Weights of a small GPT-style language model, trained from scratch on English Wikipedia.
Size: 12 layers, width 384, vocabulary 30509, 31M parameters.
Architecture: LayerNorm before each block, biases on query, key and value, tied embeddings.
Training: a variant of Adam for these matrices, 447M tokens.
Each number is 500 + 25 x the weight over its row's rms, rounded and kept within 0 to 999. Layers, rows and columns count from 0. Numbers have three digits each. The size before them is the row's rms in percent of the matrix's.

# layer 5 MLP down (transposed), 1536x384, rms 0.0414, rows 1285-1334, columns 0-63
107:542484487479529526517527506509481522512497452532501510539470467544521485571520503497529555478491483515521500509545515486501521516481497435493470482517545499468506494499509481519467474494479482
114:508527478536507535536511529531547548512503495471470524510506481475459473500506517476512531491528483558465487476495477480504504475482521520520486504436488489559509508501459500516500511501547519
077:466489504470524483476515441545497506524477469509508511511502497533488475511507525468504500502454534491508479490474466497498517515517485482463509531529487496510521470502500502474497501494502474
095:440503541506478469488472542517531515471471498500537530524538519528560473477484508487492492526506477503498455470477508442501519529515470480509563489489543524506494525471489480470492484479533494
097:468496477477491550506520497488502504457485496525522466522495497472523460475454462542523503530520522493532543458517493529462503470500502474501518525507504478495514507496519507483509494504512501
108:519560496495495475510470480484450458445552523509522486511508480516504544523511520497486491562527567525499520496520461518499532485478544509506471473475495535475499507539505463516507473493467505
108:501521483537498484544483520474480518513491535525497549472476448492512535488477542536437454509503520517521517502511505502479539568463540482502523494480475475514523479462475536493483503548509551
092:530510468518542476499492499538514548566534499519491496476527522499487475487501512465520506528548493462491500495500518546524535495464509511512489504500490516491543500491458524518513494516525508
095:519502541489508492520553471513477484503511452490524531506526487508534514545481580526518490492465493498488485534479519498489497536473491491507541484534484513522499455468484491465480539501527508
106:505516510494480486498500539501519496474505475462466526478485508510507510509529504510492526501486534499553525473526494479523489549499500474477496524527509514523491515497540528530503525526466520
112:496443485500532537480479501510504495507516474489520508490502487488486518491458448506481448516542492463544524511468477537504535499508450516442508500483517492456505506501519487460505500468530512
125:491494533489491496473529486555534476505501508521501500491505502476519522466492463510516493503497431517513507518500431477537535513467501469502483425518540491522545487460475516490468534488481507
093:509527544495493502483501492479488462515496486501521548485503527545499511454524504499506523460521509488510452548509486543514483493490506492524531502412509499481479481445536482510529491503477531
088:489516484521499494507488462499501532537471517495498487536505499527458506476476516527510471449504509513460509504572502512493520523490460528478552477512475456500496500502466484488460502472501501
077:511464497508497506508468449470523507498529500527482490488523496523463494560482502501493487494524490478513531496480495522534514497474522508453464539540493505468503525474488498473527548486502556
111:543523568478501497519512484483454471478474530493506506522460512513504480448503513452498534532531472483462481476543459527523512501470533474483466493471511443502486457500470470504477521520436548
082:469506489481520481477441493478506534479447509500498496514550549480460542452476585483529538465527503510509450482508484486512479472509519520510460454487503513508489467497483489506509528518506509
100:499538536521527490476461519521447505523480510514526519476499508509499504499516542521537549472517539496463508510530477455537525510530529452518472533491495468517516489485499500552482514521484539
115:512491521533482484517437505496429511523472457492502521506487539464521505484475495512497457539494519512526467461494556492452509536484486519507570514503516517516489478510494521535482498512474512
106:486521534536450485487479488477542546514509552462483485518515520519533520507517507553469518536487471462511497496469509484496458466517510536498531512535504485475502508508527508540491493483474506
101:513514476534427531492488518500537491495517482514510462482547503500439507487509523548488510472481524532506438545505532507465505465537530512529536527529507455524531487534537503521540496501480483
104:497474452536495487504505485477509502499509498482481486476489462487510465500529476455487465484478495537542526508485484504500510495470505504549486499488506484549479481509502500443502515489471509
109:511512491479518517472533459489513494523504499492561484510554475564507504526531482556502463474498495504471499510503543428503520498512473529474469512478486490498517505484543535500499533490435514
084:455527543474501517497528501499531505512473529473494473504487503556501536500505509512509465500495484434460533514525515497508499511552493509490534447468519522501476520447501492569487495528506523
093:508481542492490456502534477506490500460528479505510458465495505510520495501519531511551504536464543504544526515473485464499553519504527476507522484490487529495473465493524511474486512535508498
100:496528467524456505560492512539471526440523533459476497528518515521497466499500491505492476573472512502494502530493493458492487510494553508517496483451531498488512477502527528498458546543522492
088:521505525542512527520488455494503493523461498516503503502522510538487532515451438499498500522486490523463481479511505520486523555482472466492481524450522476472566512492538477532492470496464485
090:519517468488480479501507480464489506461506484499504483479496465463506513519534525454504489483477533490500473502505456480495533485532434511446517494449497506532480517498515475493462482497523496
108:501513483530526494505542498480497481504513478476560477505505481481474492510518517464485473558465505508526480508486480444509479494461509495478500506510486512495517488489460548450492499470515472
095:483509452478501492504487515506541522485435470468503484483536558527490497503527502528474519512450472517508493501521493524525493513496529502507502481493478493537575507518489497523471473494493536
102:506504477518504478509515569508516491499489500536484503508515538504519525510485538537502545507489483495505496476506481522515486491503539506512540479517498514499534507488477483459476477481475562
105:475508527486510486579496483502526538470566503507466512479540490483529480504511556505490459545503488501500503459495492492488441528493552438504486456470524487541515508484478508524491525499504475
109:509491513493467489508510511476494558504524477478526448482496504512521539477491467524527543466495526514531509477468503495503534489496530489527484465463482523513491538480536518460501486463496476
084:494546506492495471477499491459524520524496465498528531481488494492497484491471471466496462490478514459463515508527483475481497470478485515491539467457467442504509488511500490510501495493479468
108:539437521460516514531464480492490468472508468543489518471513512521558551501486511498480496499498472483506512530454518532489513517546508526474474492550461495538501489493519516479532515504530481
127:515525507474505520511496501473506487503520493515509482494493534540476491517487528488482493487527504541528492476505504464512506467615484497530495473473531498495491502483522523472471517522466500
092:499486465477507500544506509506518506512524520537506492499506542439497508482495527479532552479483444503459484503517543480532505484508518518504484484441492468515501496530507462506511533519505520
108:500516511494508476517446527475500484551524534507475485509541506495526484529497478507485528508520512521503494447513486484467513532484500492532461473525469530466493529543504492487493563510521523
095:480479482436528489533531515469481491497455520502499478498509539479510468527488537549480489485512486457450537497493499489498527548491522498445466489477542476479477506499494529524462465494539509
102:512548501485539535505497484467518503495490485495485485496455513474492541448537465535535488497515488494515511491491460510505511489497508501477461531463518521521509516509513522502486498491493495
122:522511537534458512521565516459554478503500483518491533515494532461500523480527480496480515458442490491497519492496511471537471498484526469452526476461501481503541502483531491484446486485495465
098:501475485491497509472500502528504465495478486496504521491568546500482460487495518518540456494575533530514503469491498495492513470484457467478565507461544517505477493565505535477488486481513467
085:479452485512476499510514497504491473504510480518552529454473500498511514461482490537504498522483487550473487559493512482492527518524489499472529514502499533520481481501497481523509507453506489
100:490496459550508547494482490509513485532572481511445480496481492509528486507541538500531539542519502469490515516468490505516471469511476538483492526483507517500502548478485503486476493474514498
123:529479504516496462509489516469498510480517494521488486518482502543534490529504492536489471466512497501523442457493522525491511520505481485510485495443492469519499473474470499553519506500473481
089:494457464513543458543524512468483490550488513513481505464482455494515516488509493535518527498503515567511490483509424496479505539468512497504511516480499428527487511479478469527505517492505547
122:493517469498494529470479496468523517516494502505533526533496484531478504494512463519495489467499496497505494494453500524525500510480499560546532511495525462518438508510497471516540509493490466
098:498491486471527500504458516503512516460467469466516498558498497462475510512484528480516470502498519441517490476502533441495510529529527485525518509512465510479515529489466493465496501491523514
095:504525473481519501511524502502508499530463491476482512438537537484503475483497505529539508536515532508507473513496448478517471469465473503499518527501505556509471488530469490481535490512517502
104:462459491499492495495524503525539455494482528514480521484514509541494523535510517468473478507469458483497493493498528490511517459539525518483513478499489538491512505495475505505507497523547526
# layer 5 MLP up, 1536x384, rms 0.0548, rows 1286-1335, columns 0-63
107:487486454524473523438527500529506498525484497569498476521473501546529490511513436503520468467487501505478522498520512483537470524499483495495483518506534495473507511489511514516492462518491506
090:504470487550465491503470505491519538474498468508534491524511510496461444502474498449490509532549477487530475457480492524508519493487498500521507466488510480509500471540504513492483480497489508
090:537484545487492519478493475486465519490520465459491478426487518553513480461558459492463494485553510547555482483535483518515521544506490491513490471457520484522457471522497551491492552559492509
112:461450499504487482485563486455475511504499500535532465532492505545461519496491469498520466493536473509529472488495549478475514559477470468491465524494517539490482501487494531493526474483501492
115:496516500531503489486510518500480451524506527503515475518450480502473486506520508492507490504466467502513483490517470477495507479539508492515483479462505440526490484519491486501475505526520512
102:525495479519553488519478509494464502483532516473457481529462570514514453483474496462531459466452526474475496460456485555543477499466517512525475469459474445512527492532449516473482510501473517
089:475492519464474529472503455532509499482519534496490521527507518492513545503541502507487492484483495499473488497471484479492530507545488493522503477525505505552467461470533517508529520482499493
095:488505517481546510499514501516467493507527449487470507540467487450497476508515494461531493485459461524498499494442524498486480528472534538519487476510481488527492499486498529488486450525515505
110:475439449519508509490506493534446468496518504485497472503461506484460507480522507469521446507517497489522504474493520492512476507491508518534470548496506531472496498515487538488471506469487459
099:463523448500502546517482461473504502508471507511478480471515488494467512513541486485497528525520505505476515498514513547534535503549508487530494514495513517483481521483506477510495502497481509
116:493524495488480509559499545517514484470488468483485485504485538518480478478527481498485476522481513507497479473515470472498477501456519490517514489488478445494513490478493484515480515499504518
092:508475502550515481549509487534471512446532486539445528508481494503514506526490491454503489497472462524501511509522476492499530546465523516526490531490486543471487493479494513461483512505567515
087:501507475536492481469495516489512559536484536480479502509482501461517456536496507504496525511524481498521482452493474472493510537551522486498513481513513495475489535522520482511500534525493501
088:478472536505506506465571506491483474497507466546512518492442534496506477487535449494532487478507505576519496489499526474495466498546436482511507486495523505476449492516472495531465470517527532
110:504462509534526496471521494516502470468482497515549523482503491510449477518485503514485540497548507497541490492518499512522524544506502513539541506473534484490495466487518515514501453507496522
104:537450503521489526521507500555496468512505477520493461478482533458489516466497497486458476488512457495498455508496500512500444497479496498521501516483526473502466491467514511441463502507516476
097:461509539509473528475544513523454473494497541505514503485468498456476479489505460511528479503462494523522463512501521495471489531494484560523475522509489511492484496490508507518529528480535455
107:506540511551505488470537492507527520508478516478506489513476477537511442495494465510514469506508543478508497510473521486500460585452522532517451498496468481518470482492489537529488450529465532
108:513423505470536493444489479514496481482532538508519511488507526519512473535512500492515498503530470486455507480502559480541509513485461492492482460486466473483498524488526555454502489496502458
102:556483505454457493465514493481484471505536523483464522516499517488518513479555481483500485473485525509456512489529526508503487516500466522500468460470511483466495471478509461489480509442542447
103:530463480524505509532523487575532476505510502515507507490498470492492512516497404477536486472536493497554488476521508548512478493473462508482534486509538501499498507545562500491493493482516482
106:513467528515504536479548545518492471513467496538507501457454518496465467473468520488514529470539453496487517478465505518500477511465483497519492513470551462455543473476512490522436494496506513
080:496490518437498466528554520521505445464485556494496480535456477489469499525512531516534514469541475472471469438517493521511520465507457533474511492455482488508471486534472496503483500471513518
109:513498492519493512508497527526491482492479489513477460507493488503499529496517479432494476476506467530498503480501527544463500509505493499511452487487480487508491496504555521500496521560513471
096:474529512525527479429473497509516485518475513544497468519493506507464504534523457523526532495538472494524465488521536481528515476481468478486504515492482510508495514512503521564519463541461503
098:454522483500470483438519500529475474479514526497533479461512532522506488450570495497478493520541482491517527463490536476487477501520485523508516537483495509471441504502505487440496493488518496
095:509468481499549475502526478466533469508500514540465517493483511493505499459489503515516495498518515537533485509507502469540510486437505521502466473445501485436488460511489525527497528483525511
104:510484517518457490532502479527518515535491560508477502504496487507461502522475501507501506479473516530538532485532504521460496502455546522494510523470498501520503497479498509504501504521483459
094:508474408517514514512510498478492505483534458465455499535497496513502479454502484516494514502476487519539477463530497532486486499484514524544531513507473498501525518518502537496463513524474513
092:525462510497491503508476445464482464516511505485511504492482505520507470458510501487492519508532530495504500489518498546503481508467477512502488496434517494487506480540548516520544516545493455
100:535534531494492509488515500487516535517469478495531453487505540487463513439525461529484515490531507482490525480518550479527497509520479544488509507474495511468487516514515477508541495462467453
106:448507433460458520489522509467506528478467453501500498511505503512482516495505438521523496475467531486513525498472496516499500508524503516534527490498499512449511480519537481486518508466514462
094:521459478489520523525512531498506483501501478484405498499513526520500484525503529441532490485561465540554518485477517547469495559466476557527495553489477514465486501524535530506496497459489506
101:502453478518472466474555486526476501493494481537475533523476473481504501438475511466536487526511513470521486498497506462510484545503507519514514524476514473503489506522539458488500478537465480
115:500515498510463530507501525474507505531489477512555500472524493539465521425497516466501495508479508539497492497490546483480497516492537563521526501461471442490505466480513490494465532483489490
096:534471466489506518524455465472511544520512487475480478495496516500469486514527483465435477511499513493531501483480493507483521519487521471499507476480482497524458485503504506481522543534517523
110:507492462509454575501532485520547536489514468475517476511519458481452478490501496496480519485483508519540491498532512533501491494481474523536495514498481498537463457450461546515496464533487447
098:538515546507541504487516499469480474491537478488511520498430503554499518467533505440516451511461473518492457521473532528481453503461527478520500488481456475495497478488471505480522529521505505
103:509477503521480527489516526513509464486501569489509538501460500490511479539536482474524517515561528496487476497465486504490510511552436503498525510458500514484502508493495521515507499450492515
119:479474508498464528523503527505491534493478513451515514503492539494474507485514470457469518527526498484520470489518514503511481495476487501502542492492532489508529485507485481535511462469489496
097:508530503478458511488510476530436503505459511496516534494483493509503498520485503488552488471498468474525472488509512489491478484463516558484485496510475513504483504497538503510489489470496497
090:527505491540496498523528521512497485477493500487499487503492498545515514543495544505511530510467492532496472518482477494491514464528481533526490537511469486532515489460505501497492525494537502
098:498481509557501529481500509581494509499504533485468477529482479473508479480483554513508543516540430495518496457474517504514500537517492502502497439453490460467514475526509463526466491515502497
111:515510484556527516549499484451500505526501543509467487518498535540478484492500498483495498515485495506521476438523526471467497537544504512532501506481468508491480512527498533526474540512532506
098:507481487532541486490529524507482493535483476492531495507489519530486485549498451506519478486537526528494483488524544506448482492470485500491504492512538493417501510498556486477498450521487538
107:506511488501480513499485499505515489518477517502535531498499493494448496477492442481511488513469461493527466507528517452529487482524506485520495437443506459510503500482504505517519512534520483
095:470463450505479526527511477518485532524490517466427471521503502506496492479496521482493528486483473487520514460511475513540515524512517498506503494434523511475501506474558502462451508497569482
099:507492481546503465522496512551500499473508545512477482534490519489512491495489476480490527512546496525549477481487488509474485483505470494496542455512470469490501515520477509525496510500527482
098:547520504548498490478505492491473527493535482508474498492488477487512447479493486500518531512491494523507494500485487519535530528462463511543521537460521494501493469514504501497453511487484502
094:506480521483528520453498513459458498525477500514539544475485510478487481518500495509469480509527488487513474507483510512540491535478501529501526467520489481517460484481523470521497457486510506